config.yaml
num_hidden_layers: 11
rope_theta: 10000.0
optimizer: "adam_hyperball"
decay_fraction: 1.0
decay_shape: "square"
batch_tokens: 65536
Each number is 500 + 40 x the weight over its row's rms, rounded and kept within 0 to 999. Layers, rows and columns count from 0. Numbers have three digits each. The size before them is the row's rms in percent of the matrix's.

# layer 4 MLP up, 576x224, rms 0.0477, rows 487-544, columns 112-223
101:552558489488488456511489440480519429470464463514499501548513531492475472551497531552516536528534527474520500506498486431496542474494525541553507500463465540405485460553531478387464480495506554438544438616469503531523421486459482539564511553540496500506556438457519527482530521507410516529465577510573560429488472542493516536509475494434
098:479488546523484494461547483507432581464515483599526522557531530500504500521509467509537477557485576523474562524528470545511574504563533553549541486534565554558493478546436489554442504489528494465412508450456531496557398477482461523478470478494549484492460458510476517495490534574470474562506551559473473454520481529614463492523569463449
102:537551515535463560493451468575485494448518503532630480473490464577456509486430459491515510437506570519534531489511553516519596549461624568416505497544496457505547540502485497447414460494502490506612492473504517464475511537594484573544559494457478572471446501541523527445557501476493510461484557563496503536512488482485422472457542475514
095:468487534508534519534461435455567433534540477506516521521436467553475469492535488508452473438458456484508527525489516546415552525499403504423481493438481463567527467492485525409519446491510515432464492525516505515435487491607430383427539508476532451498502539468569476477572532495502416495522548484461433496540476521516439505502468471531
098:552495457563516537520509447515534567574543488563509515509481506532487534495418514553547563478513496556559454509473493515505444521515476515523536467521492461521485565464473484541530512578446459513470507478472509504538510468592501486454493465496532509535472552506442570534486512469514497493533465551433463405495484519447577522521517506426
100:551503471527462526483488525429576476489484516503488475391494452576561412506546521510429570542455508497520452543536527459489510525456536467542488518524430481477533594574418485459458451520483495476539523556511426443528507503481508519498533597495531493470489527472515488577471461442524558507459506499514517519509464508492504465600453485528
102:498517537570470507401464517451555499509498479587540482432491515532503569534493454511452479386481462505529528498499527492509511459540509546471534480537468462531494458449562518471443505489626548514550526512471525516550490518479574448510455498559485518500435416506513499541536460476494543425522563471469461479492524509496519448494475492536
104:527497494544524519469528555544497466516465526505543427447393527553555539444440464453503514500490492476470504512535561449467456516504537542500483509551551547499464504558527505500524527500574442570499507543449507543457510548516522499565480603445455484508475530479506516492527532445406548536531477456542529543526567488442547454558538484493
103:393534446510517508448556484498528492512483468464473482418534502539492463544463530488445485541477477528414456423509470421510546562521515511558504567507488463455623477517452526474545536490491478521463493462465523450497472483516478519464456582468580523490465493503511472505470484456503465537443446506507503453518482530520497436461528541485
100:484453499552434488509521500538517463397508491502458509396483482529513540533541465519494549530443491441533454467482554521490467508544484476477544534513488541530557482502523503502557451422495575461517522459459541561507555491473486436519496456560514564495451490478459492456463514500495493450464494593553499528485525450485414516522551450442
104:448549523443502463539478499517579589486531531572469600490549513591536497503525429485498471457513535533495511462420487434501528538436510509560452473481522487407495519451499467505538536515502524493448471551495476403469554404451520474465543479492556503561478563501508524521435426472495502485513509516496550500584536509462545499499533472531
094:523441553514515542518449442467483565514507501533510481493472484570508497509522557533453521445476506429441480482474499526555461400516514490515480539537583548568532470553549459500478536498516461456539544521504502523548558452552510541502480535525487540556486534495543556480434493539510504458577477538487507549504512538485515562464541495496
097:531559591456496467474474572492505448550525595477475497525441531522486533496445506442439453487457547472576490509525461519499515560450485462554466540474549493537468495492417541498490469562479442538461437442472481541532542538521502419474511465481522529488473488464521429532496499458467450512379484522472489475528474491455522496536486498504
100:441541464465583569488546533539477499500552499460535464461461448539490532514472517527518495414459417538526510570502470501501486514468561565484496484593474558516473446508553498475531483580494492602476475495516408456436569473479569547551549522514534497526475453467462473539533513503522519496384604489491509466551461538470530502508447514496
104:559499559519564463590564507495516496455495454568439509488501488448549502482535506485448443507515481510501485504505482454537493511485464510478444551482552486514546501499482507535514529415539499471439486429447519469487481495524536520477512475518404543490497537480499479599526474475456521494528515528558427479493532487441533540456512524563
104:467545514480456462556597513533493517546466493471540532522502497473470506531456474457549511465453507589527455502530532550548522515506547501503537498467531547453448445459564569430517532450481454574520495549534550451529524536467515475461479447519487520423501434542508545477494444494534545581484452546501451515426452460526556509573489549526
093:506467505526441517538438472549489404507506511508524492520515481486535452539484498499444508499515440480485454484470551506521462487485495479533469501469503432502518494539444565507453459604481458475539550478417529544490558519478436468509482550458502464544494509496516516439500489521524518482538586462483491529467523554496433527448581575508
104:500513482463533507568420537506454496441464516496579470487559476500474554451504402534431513466497484486460451483486480573526496458485502499562466418572483531491538539459447536510505431524430543573574571541515542502577477468441511456497508554428557527586503472513485568428505459516471466493493503416434517555453563456545429514526499545514
100:463457482510514477537578482517514526531465506504453459450584576489549480574507478442496460511454479572446518500507572454471454565513502419453528515509499462506523501573524472512478454436474467509388457441529440469521504492526468503459482487501567449453491525515528453523481503468450543584524450537537560500500476534491519485477556546459
115:553489478483505479523558525458467508567517531480474500496595534475569551483567415400549531429523525547500506533546498519473499503546475529411476495477446556433513567442505488517450551504452543550461522454514544475478544489469545456506509437484488501487574558539524522471445486455522475479487509487460531527526456471570578557495412523531
100:510491507503480574514552566548516541493483458519507500477515543466526485558441523500492581532472438496541517497480430430535543620492431455420506556487511521472463527484486531519500521478513516569407574437539419481521513561418528566557524422622517467584466517504456496518499470522478445441517428505520457494495476545509544538410533500480
100:469515510449451448477505435579496491482503510489508537459499522529472487534459493432506449511499567475506412438579481486474449539528496513495523556464458519547434471490501479580506484543452566484487499478466497558491430431502479538449471583491425499489506463473505520504509521535499489461478536498487467518558578485513559547487534481590
102:468431450480413536480532450482561547458490536512458544569487463504508453549458496490515510558539431533544497535533459483500495534473442520471457481501478477488555479481529468522491474471484570559519429572534525545434456498545442463464582546480541533440593546549517490555494439515505524514522476478527495547491479466481518487535443483458
102:466427601455536490449533530454551477501535462429540476481482524521549537452460502556587511466435559531489527621456524518461473436506500511456484519527481457509613547472570477560552518440549471484493474479553497566482559510516536561546549486518534448527477491551540533531547461470500521529524543473561522487547493494508529482503477472457
104:525505514468510501438528495514496507478577561545461478436525469520489486541456451456522498407467436526510540436474486479530509462471529515517506539499493519535476507494476547512576511469580524484520510474405583549529518455440493486506490566455406489451523559449485475514493508496572508513497550527485490556488498487468512564454499514505
098:472538443462477588411514426538494516573463479490507465466466544452456472567539517493467472488577396466517483567565516506471453566564523571513491549525575537470491528447504513570438525479551449512502529592492490448482505503481547470462483479444487437504494575466581506533524479465494483588531512503509445509514534508488475456493548534516
105:470468553468489539512524452524471481563483504496500435482494530542560506479465566544503503493518381501567503528512542410479451489562497537443490507448421534493444492482521449556500460473521501541508480512458524466519405511409455539564522496534489460464524477422530507525454601498565481535551571505501491539460516508498549531534484458518
100:547518513475491450465466540575464494482557516503474565477502457473531576514581494472604497503522523514498514452561518441492433485517530523525467558516483463494520474505446460545523419518448490498499501532591498498538512556568505479556560516435496447478483511465497452528467490447412495515477444499502510509475485453431492445519461517521
103:454560477493516499522485608520492522459393479509511540527532506518530471454556449544515478504445489516509452526571445510477509504487523495501513476482462540499575523543510519543463433404518528574458504505555524422564486455568478470492512447507475540542472506541432483585444475513458478507503563551525569474525540464543516524559500483485
096:498433478482464524471497483542525423465509451547510502487526544479494493546590570446494547438534537452522482526537538447504538436490508520468462443505507498512511431501495492575514492537508527553434486503459533501467465506430502488444441452519482516482511587511469520438520469524422483489509549474506368488508468493513499444447570538488
100:389589484573522466514475459540479480512531563471520509467538474515492507544474551477526552479542477495502507537489488499543511525408541617500496508503536487493428517481487424523524481493532464442496532488473510543549473481521498584488492489511455480489507556520536488563490489456486492498460504556535557526489519510534482496519529480450
095:496522386509470458546507510538446524475472554511418418504477525494422517572462537463520477523550454520393540540545470490425446442494496530548473474525545490510503470465494472510503461441488479516501483500535514589471478556448549422514489530526476526521470556508456555530522554448522519522517554557577491491419474537486465512539537510558
104:465516494434524473444528534469513561536519530529542496515500574489492504506475530487542573521557486543522525525534542448493547424457539531479517531506496485590491548429536499515561501485519536460551547465537503473453465488483456465528475514546477488545434525496542480543478510523461444464440514568526551564500473533507517424530509510516
093:440522420532539547539519575541563467526427464503489490506515546509434463534523451457486459494535509439504491532483483446490510532484478541556529466405501543454538505460551538477501502460561516541503528461488494470471530501523523514421476484505505557486502543469472523615490516533493588467523534481478544539532488480466502539518517522446
098:506518556494500464552543535531503456500476584520512474514484505527497542495550560529469516457448482465461513495486529576422476526559461408548515513528511563488479466447432465479483469516502467484472549522485452459517409493479489512488480518557554490526557523491535475496414534527473496506542496493462468595468497489492560528435502491451
103:476492544515497483495513528490557589525425502581472490474541446442469456541520530583515540466475541455499537557460539460526551478537507476504459481525504550494542537496517452472548484573557555531485453493455502532436468495489470550438522455422481486488498504522479536495557523540522504466545541436553550503526533507471481548419485485468
104:574522510476531496536596527450542504409414651496519429474510500475509511418484528513475502523462562468523480544480485522572464478501560591526528452541530471531482523497549491497487527545431459450563500448494548478485425540524530513452519438487544502448482524475501556515539478584464499547470451546472507558552515518492499518526460493499
102:411431491460444442443504577514496459560589530463507554563551552485501439527514494488508550476523498502516499482514547464546485488475528492388508492487505542443479502420518437511573536471515461483471504580427471538526568477465554458528419577445515570513514461507509457446446514476500480493478603502458514495511492460468522477558526456521
100:441445495527504537499441508499481429560477569514560561483526509501523495527602478478532512515507482468513449456483471459525413488561496494532581467554512468435533499469518527531435462468468436485507500546511504542537522422561456582536463573480486477451440514552497477514447477471505487499516466471455546572491465442551506508474567489509
104:518544437495563527597505491508519516477470529442496405463466515520459423540476467503558517484513512453470505493498530588586520525507613504491523429511449546475493484563484571434445533507462549564539486463453537499503560507522603440531437485488430537528544538494543494528496358548456487547501438522460504494517441546434504448523488510453
100:548527483529506477540537537496421493528522511534519505513502460455487473482459528549508541434541502582552516512465538510526540495546546519573515473468451443498396491541468488454524511429503521432500533481565487431508435459542512562562488517518454494448487541449496600494441511468467547509516448546462524462572513525534516539515524509507
100:520481502526586448443485515447486498493508457453530521527541521526521473504491474511470507478432482563566472471513387439432538505538548444473477519478488492485589511520481600463448494505511550559520454456566424536497520498497555546474487501437433485511458424465474483486504458515486551553473562489467539436505455471490479534450406483448
099:433538510507539460414528488556520435493508498554497536482441414434521464500414441546552445514526459552527464440457456539538488534523532569514554523493488450482461485514404414492572472511479536504523430556506537479466487525537498457474409525524513486433448469532479514577450584590480525559525531454480526510557434484518495511496545492532
097:554524588505460478452509510509436571463508468446490521552481496490511509531495418493471558494389562513432553479527506459550404486517461508528487487495482551453518583532452447460476457438508491457562489506464548518487488487461506543495498481427466551527505516464468497535484421545499535464445500501469524479544521488582547532563513497424
099:472453497483525477539481488528499478433523527549435513448520490562482459510494553518485548502565443468515480461568475508493463534514573556530477507439472437474468535470445420537543509479542545527539539499485489491500445457465556491530577528520562532448456469488589539520507504527418548521441442516584469489484469497569570459490494488442
095:513565477608511464551443406428480535517453534520464490444460548553541499525533564556474535553508502513514508495476525521509496456480477528570459463495465493565573461505540494524548473454543490442458532507445492532403492457520486509533414523454480480516500457527464456480509517540486517542484473508517443523536516489505527467470551477515
101:454606464478454487531553448535537528512517521551532442428467499446529483548475478500471529523511490522425500471466473516441517480527481566510421543429497502515530463459577494545508502496510474526466503446547473469563490511484543469427464422540506536480462496526505485553513449526534547486497531508537465512490452528424533451492464478460
099:530515460517475480516504521482481456561488464532505519456554491508460434421491470467615458525541471566431503421458414481548477460519474511459429582543467439521488484528506532565488423566473509398556471540478501577532516547553526502454511477474468492548445493483550485511546535527520487539535527561585555488528493562514489425508505492472
099:500618470440578583542534489461443546550499514565422574440503482501539586556444461492478462509504528505512486505471473461467486491503466456497555554465469550469515534521533512520448522502382537419486501499515573462451495488469494511506491454494527602526497485538449487477515468498519411484509545498515576434496525442465494543577483502534
102:511508455456513526463487464467501549412518534456468489443482497447446408504459478524460407481449457513486514496486490471504542526596503477538516565568476493524467583448508501518450555514483508525533545529561565418543505521508491447540545546510545390492541481428498477504579475551491507569500543488435526474520444487463418497469475512446
100:478508542512474422529493468479480505462462543471502416476527489464454485495546528522547515443546403530550493529523480497495493560557552532544483589476496527578518485550512538554514553454449435505513419475557537495517517440553538452529475502576575525453438596452570495500488532456483515538432515498440529488400514507497531536538536453466
095:514500490479486474606493487464498490515462546430459534518513552498485478482486563545553431479478485452444579581584523495520524466474478542489542508588461506527545461543471486574516499452494542447470486522466477528521501560544418479569500547515506472559527513500520508447416534495456490476451530508498542527537502515502516512526493524522
095:493516524515438498474485509513468522551488500503386458490481563484472502465484449540540489552558554518521517456541478499478511532467576543448513497493519529498472497459533520521431543481524488498551423548581505498456505581524525531553384463588502594476488507497496527464529553541429484492502533493476517532526525546440489551524450468590
103:531544474495457488416526545460461549477483447526465430469496459475420456525502513502524512502465480460488476439519537459446484450468554552427465521489462470561558567469528445530527503370508460543526542515516500481459473487509530521478449495509499448538503396490511563550454494526468528472525534497490477568541501476508497485479477481579
100:496475431524505620482543514546510559504508490507450544529444546432489523456474495521491463559475481575520468527514589420572441540511535518425448506507544468519484532424538494486576513471530483415472545428475483489508456468488476422548522517515479497498423582520512536471471549530482528550504471497434464591500509521486449490474529507530
098:502477432496560481491470481530555515574522472477510569469436472529492464558447469549492540531503549436507416472589525460475513462509497480510512458529560524536444552470453518455493524476497501497470343533531471484484464485539434531538500553458565489507461529493518456500455501543515484490477509531487542527460533580475538566464458461510
101:493488460490421549529537492559474432517510499510545509568518495527468534450515481516550481489519473477482513479527511459516493585513504453457437498511547481417544566550580518553464537492457464498478504531420487463490523467484536532526492422518478543500532409467519514409517604495462493453501548407449502454527529475525457488462497472477
100:590529478528575464541491496511472541491451490518517520616575508506556486498477438478559514474466476492477491470501570495528515506466518547517528418463445479541514539510490438496514509515433535553478436486494459499532500526504469417522520536513459409506442550504496495542574465438544488501501422500461515502581502519500528447505441452546